python train.py --head_dim=64 --activation="squared_relu" --norm_eps=1e-06 --attn_scale=0.152 --tie_embeddings="early" --init_std_down=0.0 --lr=0.000918 --weight_decay=0.18 --schedule="wsd" --decay_shape="linear" --doc_mask=true
Each number is 128 + 24 x the weight over its row's rms, rounded and kept within 0 to 255. Layers, rows and columns count from 0. Numbers have three digits each. The size before them is the row's rms in percent of the matrix's.

# k: layer 9 attention key, 512x512, rms 0.0703, rows 332-344, columns 256-511
# q: layer 9 attention query, 512x512, rms 0.0698, rows 333-344, columns 256-511
k332 085:138093133135103104146111147144147152108101122163108128138133119172148128121132108140089135135091139106180113191133143121123124111133133127156132135132113116087145096157126160167129114157123172164105129117153128167116107124134093148181110144148121130131126127119112108123133132077115209153109087096130075115116122115142110132098107128137097152089106130102133129067135108110116097162118128106098083117145092151147158124118170133145123116126121133122129133169124129126126129121115131101154146144118119093147121146173121206113147146136144136126169083128149158137134113091113103123131095119143122145124110130103143170137124122135135115094130104147100155147153134114145157127134151161087142142129106120111071141135137136106130069115119154151122153128136142119070144148192160
q333 087:170077046099133116112180123141161157106138169101084121117113120155163138137126115135169124115101088123119074150113142136145189145110096136141188136135140153109147128108133120100134124161153149137131080135136132139118136123150135105160133143087122098120151135081135155115134143120122151123085123148139113144174150139122127170121125146144124139118140110124182110117115148129097126167158155098119126139119130147130157115144131170153166100072143130077127133137143166118160148135136122124124121137087092156165137148188141165102137101053154144099142120118131141176103128173113080118159111150125135129103139119100114186134125119090124107087121118135092113125098097126102119175168138129099173140141098138118129152138097152117169111137128104084118128119108132175161120171124137
k333 122:117142091114124139093158148153104127114131152130139093146133120128120096141158119133195129121156119124106097124160149160136130151100124145150154115137158115081090142102114057125121143133172106163138107119142101144117130159142170099106161113107122115103168125122147147120132129113158090119125147147090146146154138121128118140117126155115115099169107139130173117168131148212103149102160147116176149131114121105170153140155124101122153142137112148120151109085120137073117127089109104166082138155145100126119146124137142094151156080105147098099155140120110088135146163132129109155116122139113109105093138099150132152172141143115145154138110120092145158165122135170118118149147129113149157093106112132152130114137099113124148146151164118100111108093156140169158123128076148
q334 091:166094093127128102139115111119134135131105165140126112122161169126100152165133125105153099119138121104042164147121137163138132147105102157137149132138134093128143112122147113123156122161144124153132094137148144105112176109134102121136085122101103096124119145130149134105135147133161138093138111133134148136139151145147135149136157101118123129108129113111120087117108111129088170160127142109100120123120138142132145112141129088124138164099103138136153157139182161098166147099135166169126099143114136140129133132158161166135088130141137150102130112122138106112073093158116092108141093161102168122117137103104136152105151119098114100122132160140120079123155142117130122148150121102093158112127129121108160139119138128145171104072056137105119136135112119183155139120090114
k334 100:116153127131136159080194132138133111131172120063135106116119134081131091151136122122136126128189108143124117105146100140123134133135149139087169130145134109167114158097098067094143138078113082114133097134125123090153129132134166098124173131127132162096133124159119123135091127183115073142136150162141151135120135160084157117127166153155135111166107133163139116201132099142103146111120161165131162153137145100104120133135126121152130151130135142124155115109122123125129149134117127157120115127135166126099126118098154065110147079113128092138117190105125093103141151146176161142105118129109142129111160109186149117106086132119130161143104138132125146135126136157106121135140110088187130133128105141141131139097128139117087153148156091124144104116169116126175117127063129
q335 112:125179147178166143152093155100122128150164097145144137109172108120127128100081130161083109092139162147126152116157088109115124163115124127146130148113105097132103084140092173118099119118112104115140141105129129114124135129129141172102131127141125181114143105177125139148112152126096158174182094116104121115111122101120147099133141132113092138141136140141113134159096142148150115130131132165084093126137136091151073141083135151110109159103132083152126174131117074164102110178183140086156147126161192110143121147119101174109120153136129138122104155168134139143109092097097144140134168168151154136155139184163090116090142115113136149181155094092114133088136115122114124096095079139148098111128152121126117136093110123141108152083101129162150129156114122101147140137168082
k335 142:124151180130112120171108102082124099147114108127136161142167079128130170116103131163081133108086160124146126125150107114111122097155128119136085127127107144150122090159153172161130136157083111116108148123083164106156107119143143170141092134171123121167152124117124142156094141128100175159143110099140114115097133099107118109137154102130120135108156152126107160134113133080125120169084105149081126124126103140111091115146144135113073105115144119123123167136141160162083095175147160094153132123144159120139116125120109150133106148159150147164106128123140141108136117106122148094121127113149121176145137140119148104114134126121126144154157105129114124110164147107164128122123129157128076140127141097094127140135142159135135134163104150158151131165127110124110166156136130
q336 101:160145140151138134092142089108101141122147109163158114098121138112148101132102122084146129140116108099084130164145130140146146168093116205142137120115103125101132132099103134105134100135148118138131155099146142089128130101145130132125102145118141127143109128090116134125080137107102137150139160149168159111105127116129074124126141111151153161100115080129160128160135102120101171167152106106134101141129154159173143094125122101118124128135099119139152145146137147107177161080097146149099119159121204147117112154106141108105125140103136100087156155103135090106090129143099090160105121158123158114118139124095160138134129090077156097116112135156124147171126094124107141161112145139073128133121118146124158141073119181084133118123085106122116137105130135148137133147123125
k336 111:121118123073147135144147143151123147133108155136132134109110129155104154112173156110173139108141128134104137109136179180146154132148134117141163114131148115159162119116178095123123135156118090147135110123135134130120134102138172131145122156121147138120141120068150145105138145119095117154100111121116145169144132126123114142125085151102148096148137094162161151134110109146104095123126127132170107143142117100148174136137140130125124115115123116107142140098192152097159142128143110147079154107129091137113164105118138136127140089094149107106128155145164108140105131139132118125143116131137125117113162125197117160132102156130080114165076116113165076185159105143107145161125110066155144127137127151165094109109149125104144139117116135098124162099150136180164098114139128
q337 096:128068103125144141114111101142119142099137175135115096159132132136177144141117140129143130093141113142097087163131135152126169087113108127120141171174139176114107140115092096113101161064141155117135105160104147167106128089081147127116117139139129099093111144126127164132138113100165090134083130119107148127154155164163149149146103129172134129125144117106143105086125186120154120151129110110118133125136156135101107138163130137175135113117142141145143126139124138101075119122127126157087129106079113135165063118124106159138104114111117140125118152136156134157089100148112112169108119129123152096104149156130123147135099128130131129102149133096108137122119107132107133155134112093082153092126100145147144138156140158089162151117140093102130114156114117115103120085135103
k337 096:112157112109124145139146116146103111115123109091096108133153117096125075147100142143118119128168098194120137118140110119131103112135145110114139095127087101157121126137099116125174105171111134090152103116117129162164120125125158113075101137132134159118160153194133128122112137185146091148129136119116122151117109135108075087115137078172101121151091116149124132176193134133081131071149119093128163130118136120084109100124120098177103141155105175112127145153122086124131138143144168102125140123153149120122124128161110112130093115133137124155158126115141127123190133132120162127117125091151094148092144116134137088117159182136109184130127100137104157164111186137141100151137138122174137159113131137106131121153119132126096137159145088129113123115114155106132168098076114
q338 085:152106138102155174112149135098093116070099153091149137090140100127150140131129124144132139144121126138105158147131170171118139132107153145121151105127171147159120140124101093133103136116142131160152075091145118081154122166091149127148105133110161136116121166127102162143105124098143109114135063133114150133143140127128103125125147126175104197121145125105136131089092097140113121160167177140132164121158156126153132162146128103130147098117105094120119148153145170113118117144161160154137122128100145118161105187133123134113094104149170126168136091137124086130123118103138104120131117138154157114108179121130159120108150179128135101124106128135107138107134150092085166150171106142109137118112107132155131162104108140113131103115134122116101166130136140139183147159098134
k338 088:129168114142094165119114108118147096145124106140146077183132167130111125162165149135128175124112132132119131183153109141100143167129137121096161168074140137135123106106114097108171117067149123142158128149144143141104147120141137097163213152125102176096145140120113152129160163141161104158141126118091131131157099104076134143117088118117131117135145121205129132173146136150088134126091139169111123119136118126120107134136156146124134144117125141135113178085115111128143109143160154157059110139178098112082148119114142144101128087111106088113148151157164145084126115143114133142111135141103110126092116112150134151152149104106087166119123126124133135162140153139097125157099109080131167095138104142123108150096136145143164132145112103136173106099120104153127117082136142
q339 093:120140137148120142165136099102167155106110134148154116101156151121142170129093160155124156122165175101100184157129131124141128156111117114112159115151125093109147106144123118129100127157124147151136119132156116116115132087131142096135082183150120152132121081132135134108156151150137172144130128149137138117137122159142108151142153095102134177147159084096124126102116134114137139153160154156099083135150140137140099123120164118128103149098086111129164143139139133142140137100163171107137102140118141157157110128195170147127118108122168147146101124142127115109082159134120125161115095098112184132135071100138131142123104170068099160105161119115123110113125148118183106105118103090118127129104112111097127119156101112156152103093034114121125133133117111085164142143111129
k339 095:131143165136148130108149114100131136141142097091139108145151120093075097105119161141119094129122165113117161129149083103143143117116115135124148116130148126142088092098127105124150106114089082115136105095081141081168147136135158113107154107122111138114136115169076138127084129132124128135135115134138124142112107106088160133099197128138086129058107139158157168147121078152140110162143116173081148145145125121146131117138124173164115116109139100116101128142137169079096111131120158108144127135106158132138159128132096132166126142110131106152125172173103136133128121117172139096103107117155140184145179131162185126112085092089139111144129147148117130112159121049087120165103131089135126135120152118098132149099161136072109111143139135096156101187142122145141108196110133
q340 092:120109085111149111073173142145080150141189076167121147116112092119145098101125103119133085113140085124158073139119137122154161132106150160108119121136140127091085176091106075132105116117140129126148170109091092154204104128137160128149142102135142110133111116120117132129130104155110069080129121130120133138115152119120083156161114154123123094118107143171125149145125131162096079140155164121158094138114168101121110118140147141149139119129140164153133103168110114059123107096118097139120127151133130134109144117128145088147177108119142111096110145104122093113190145120121138126094138111131106097154156130138183151150109123144150087120128130093128168126095112188095145176146136108167146141139133163129108157120136161116105124138153134136139136132149143166101137121135126
k340 086:147137120113150157143121119135091120176136149142114129106089136152151148138163126134131122123083133126100135087123154148152134139149093101127116102119160142099149156198113139124093177164142150149141168129117078133094154152127104080147153145096140117155158132149156136141127159088123123130164155105089153112109119136138122118120069132149151136176125093151179123137100141131112182150106132101159149130099083130139155145102098092082168179116127125082121131136083134139162133126155163151123123114132118097142164138100112152125134087128138134099100169122105081158102104123124153176132114101132116101116107152147139120159152111086084140156114099121141086126125123124115106156125122111119168093136121131148139128150168140089175084131109137111129114101103113091196140107150148
q341 096:129122140183107105180116085087146106124099156091144146105157154115126133141091143158118158153084181120132176126112139130110128105092170129122139123143118115120109082133129170168131122133134105119120143105135173121085100130139142158127136101113109126131135105145155151130183116110134187151110110095130121131108115069146138106144129085096130145101142116113123100096141095111132114149160116133097170129148070114150140094102146138133078122076117140100115129120183148160167130151137139090134127118100115131114113121178140136117111114105134125118146108154113114127075127128137170153166128124136117167134133108171092155110098119115131166150127168102134111109153135116170135105095134186151088137124128114120166105160159113145128125139100112145121122121093123125111133126105119
k341 091:126153170107147098176121108087160113106071097093140120133109132157111108124162147117130124151102176110157148129151108159110104100124081144114117148132132144146138116145129129147145130125119161113136116127122167075095142134138129157130113161118162139137126154063169119097126136107100162116116143118142094116173176092121152111162143144143126149099147147102173121105095141080122125125104162128092077093101103121121140114198108130138131129186138110157133135125130155149118111138150113127150139140116130164110110123118110104102114131115081155093106146122158183090122122123133148082113077124080135149096131163125091111141113109101108149111113178165092072141139141119163158135122108167098055100112160142104138111155108152113144163125119096118111101143122096116138159144128153
q342 094:151153168123099137181137117083134097096101169118114131143126158097143125143101174156125123115125134153144142127125136131110150130116138114121102110119098139125099115162126093161125105137141110135123128099152136097130157135106126146155114142097130155098166104135121143142143093135122132158099137144080153117114133073147128117139136088096129178125156143123155120136097117095132174173135108169067156140116113115119097157173114111169129121081110166170158217133155127152137105179126135119108142169108137149153100144138087142127092152110117143117133106155135137148099130078133094111143110152174140141124123124149112142113149164122149166142123164145084090099130133100143161126161131140120109144089120124132179159108155156162144144118109111135095151145126122141144116122102147
k342 101:122157129151099141152116106096134160118106076102121122179148128128152115144095147108129150159085179152115139151158084126074135080137141084125151131160104150103123122133127166123172150079104148090144140104081123159097094133145142149137076127149118112125114167163180116158145109103142130129132076072120132114177143118131139094105123063137097133162102116148146135123120134160114135167119136117121113096165181083109097073172131102162141135103111134081119147087120147168129144106125129137136134101155119143132143102160145124146155092095130149167158150140115130101102149127097120124117093114124128121093157104152128125100128123085161127155104102124145128153148119116133103127111125140131106103125134149147091152097082156138126181123135127151149135127127144133129125092148112
q343 080:106153175128070108115140115154134116116124125150170138131137147091137136127124170141128173175103134128179096128116148106127137108146119047123113138143109173115129103120138115105117159137124128121073141112153148145121096118127119160125103148163109149096124143101125111107104137108128144154107133109116134143164133142115127159116147153128147136125075108096147112070142132137166094127120123093101181142154135118137151131134129181158106098180138150130120120121168120118131113136108122088135144107106156111154109086112124138097148096107142057155168099122102134091151169109174148115120124104117130160112085121153162141154118100123146162144131133114124135114160101151130158094114101167105128135134151112135116061132138089113151137127114148123136112105116101125073126141136120
k343 093:140095155100095163136120107108126144095105086128092100170088127179141094127129132130127097122139143146131126176129057182145124113124139120111106099132118142121126144109108163106138107177102166117126106108143151133135162119150061103158089138119137108145148105107115112088133103113159161122134171112176183184092116154168127097109132104099142136102166129132091147105137143087145131141104123135123164088110142160139106147128115103133122127130114109153132098095133109123128121130125137109113131174095101193098098156108117176133115119141126166134127135146141176116080123114140144111111104156103164099117149134103127155132131150133116111115141108137144126139113119123120123109141160136087103119112144143129147134101098138166144152148116095144112150162099133118144102140131110
q344 082:170126143103148188091112155170167127136174129168125127140114159181129090124149109128120129098120131130121114124133089138170120129086123163139164133077126096103124148144120145106124169130129156109141141143162133156124123140112136098134192101119116102130100073143159139143094139132123109144119147098105081102116138162123131111078123126162126109155119125125113132118155135155151138113141143142140107120113133146143102119112137163144097122178129102126146108122110091089137151143112126077126110189161102124109118134147162164106113129130124123140161151119159148132114149148057101133107138167153111072117133116120093103084120177150128127124127125113115130135091106098100076113121129088143145116116122162152112146112103167145124108143139127163110133095123152102133159128106099
k344 106:107122154126144087160139163127161098141118142147124144096175119089107165115102153138134141101111110092118141106120178109124159190134063156111132151082152142150111163120137130151103125173150105138097117134114098125118129125099132162095086146137138152148141114102124116160138097141150148123134145147138097138079158124128115083146114117111127117112114129140117148137116106115136102139136123114137073114146122112115124143134141176106120095090120112103110144103152186123170162150136107155161174117124101115151178098123099111185134151126124129108132095122112116173139141138172071140136151130163105120123104142150086125145151111100088099158121085145148122112130096122153113155109129117129129136168111126144096152187182118107116124101125122115113121133143150161115135119129138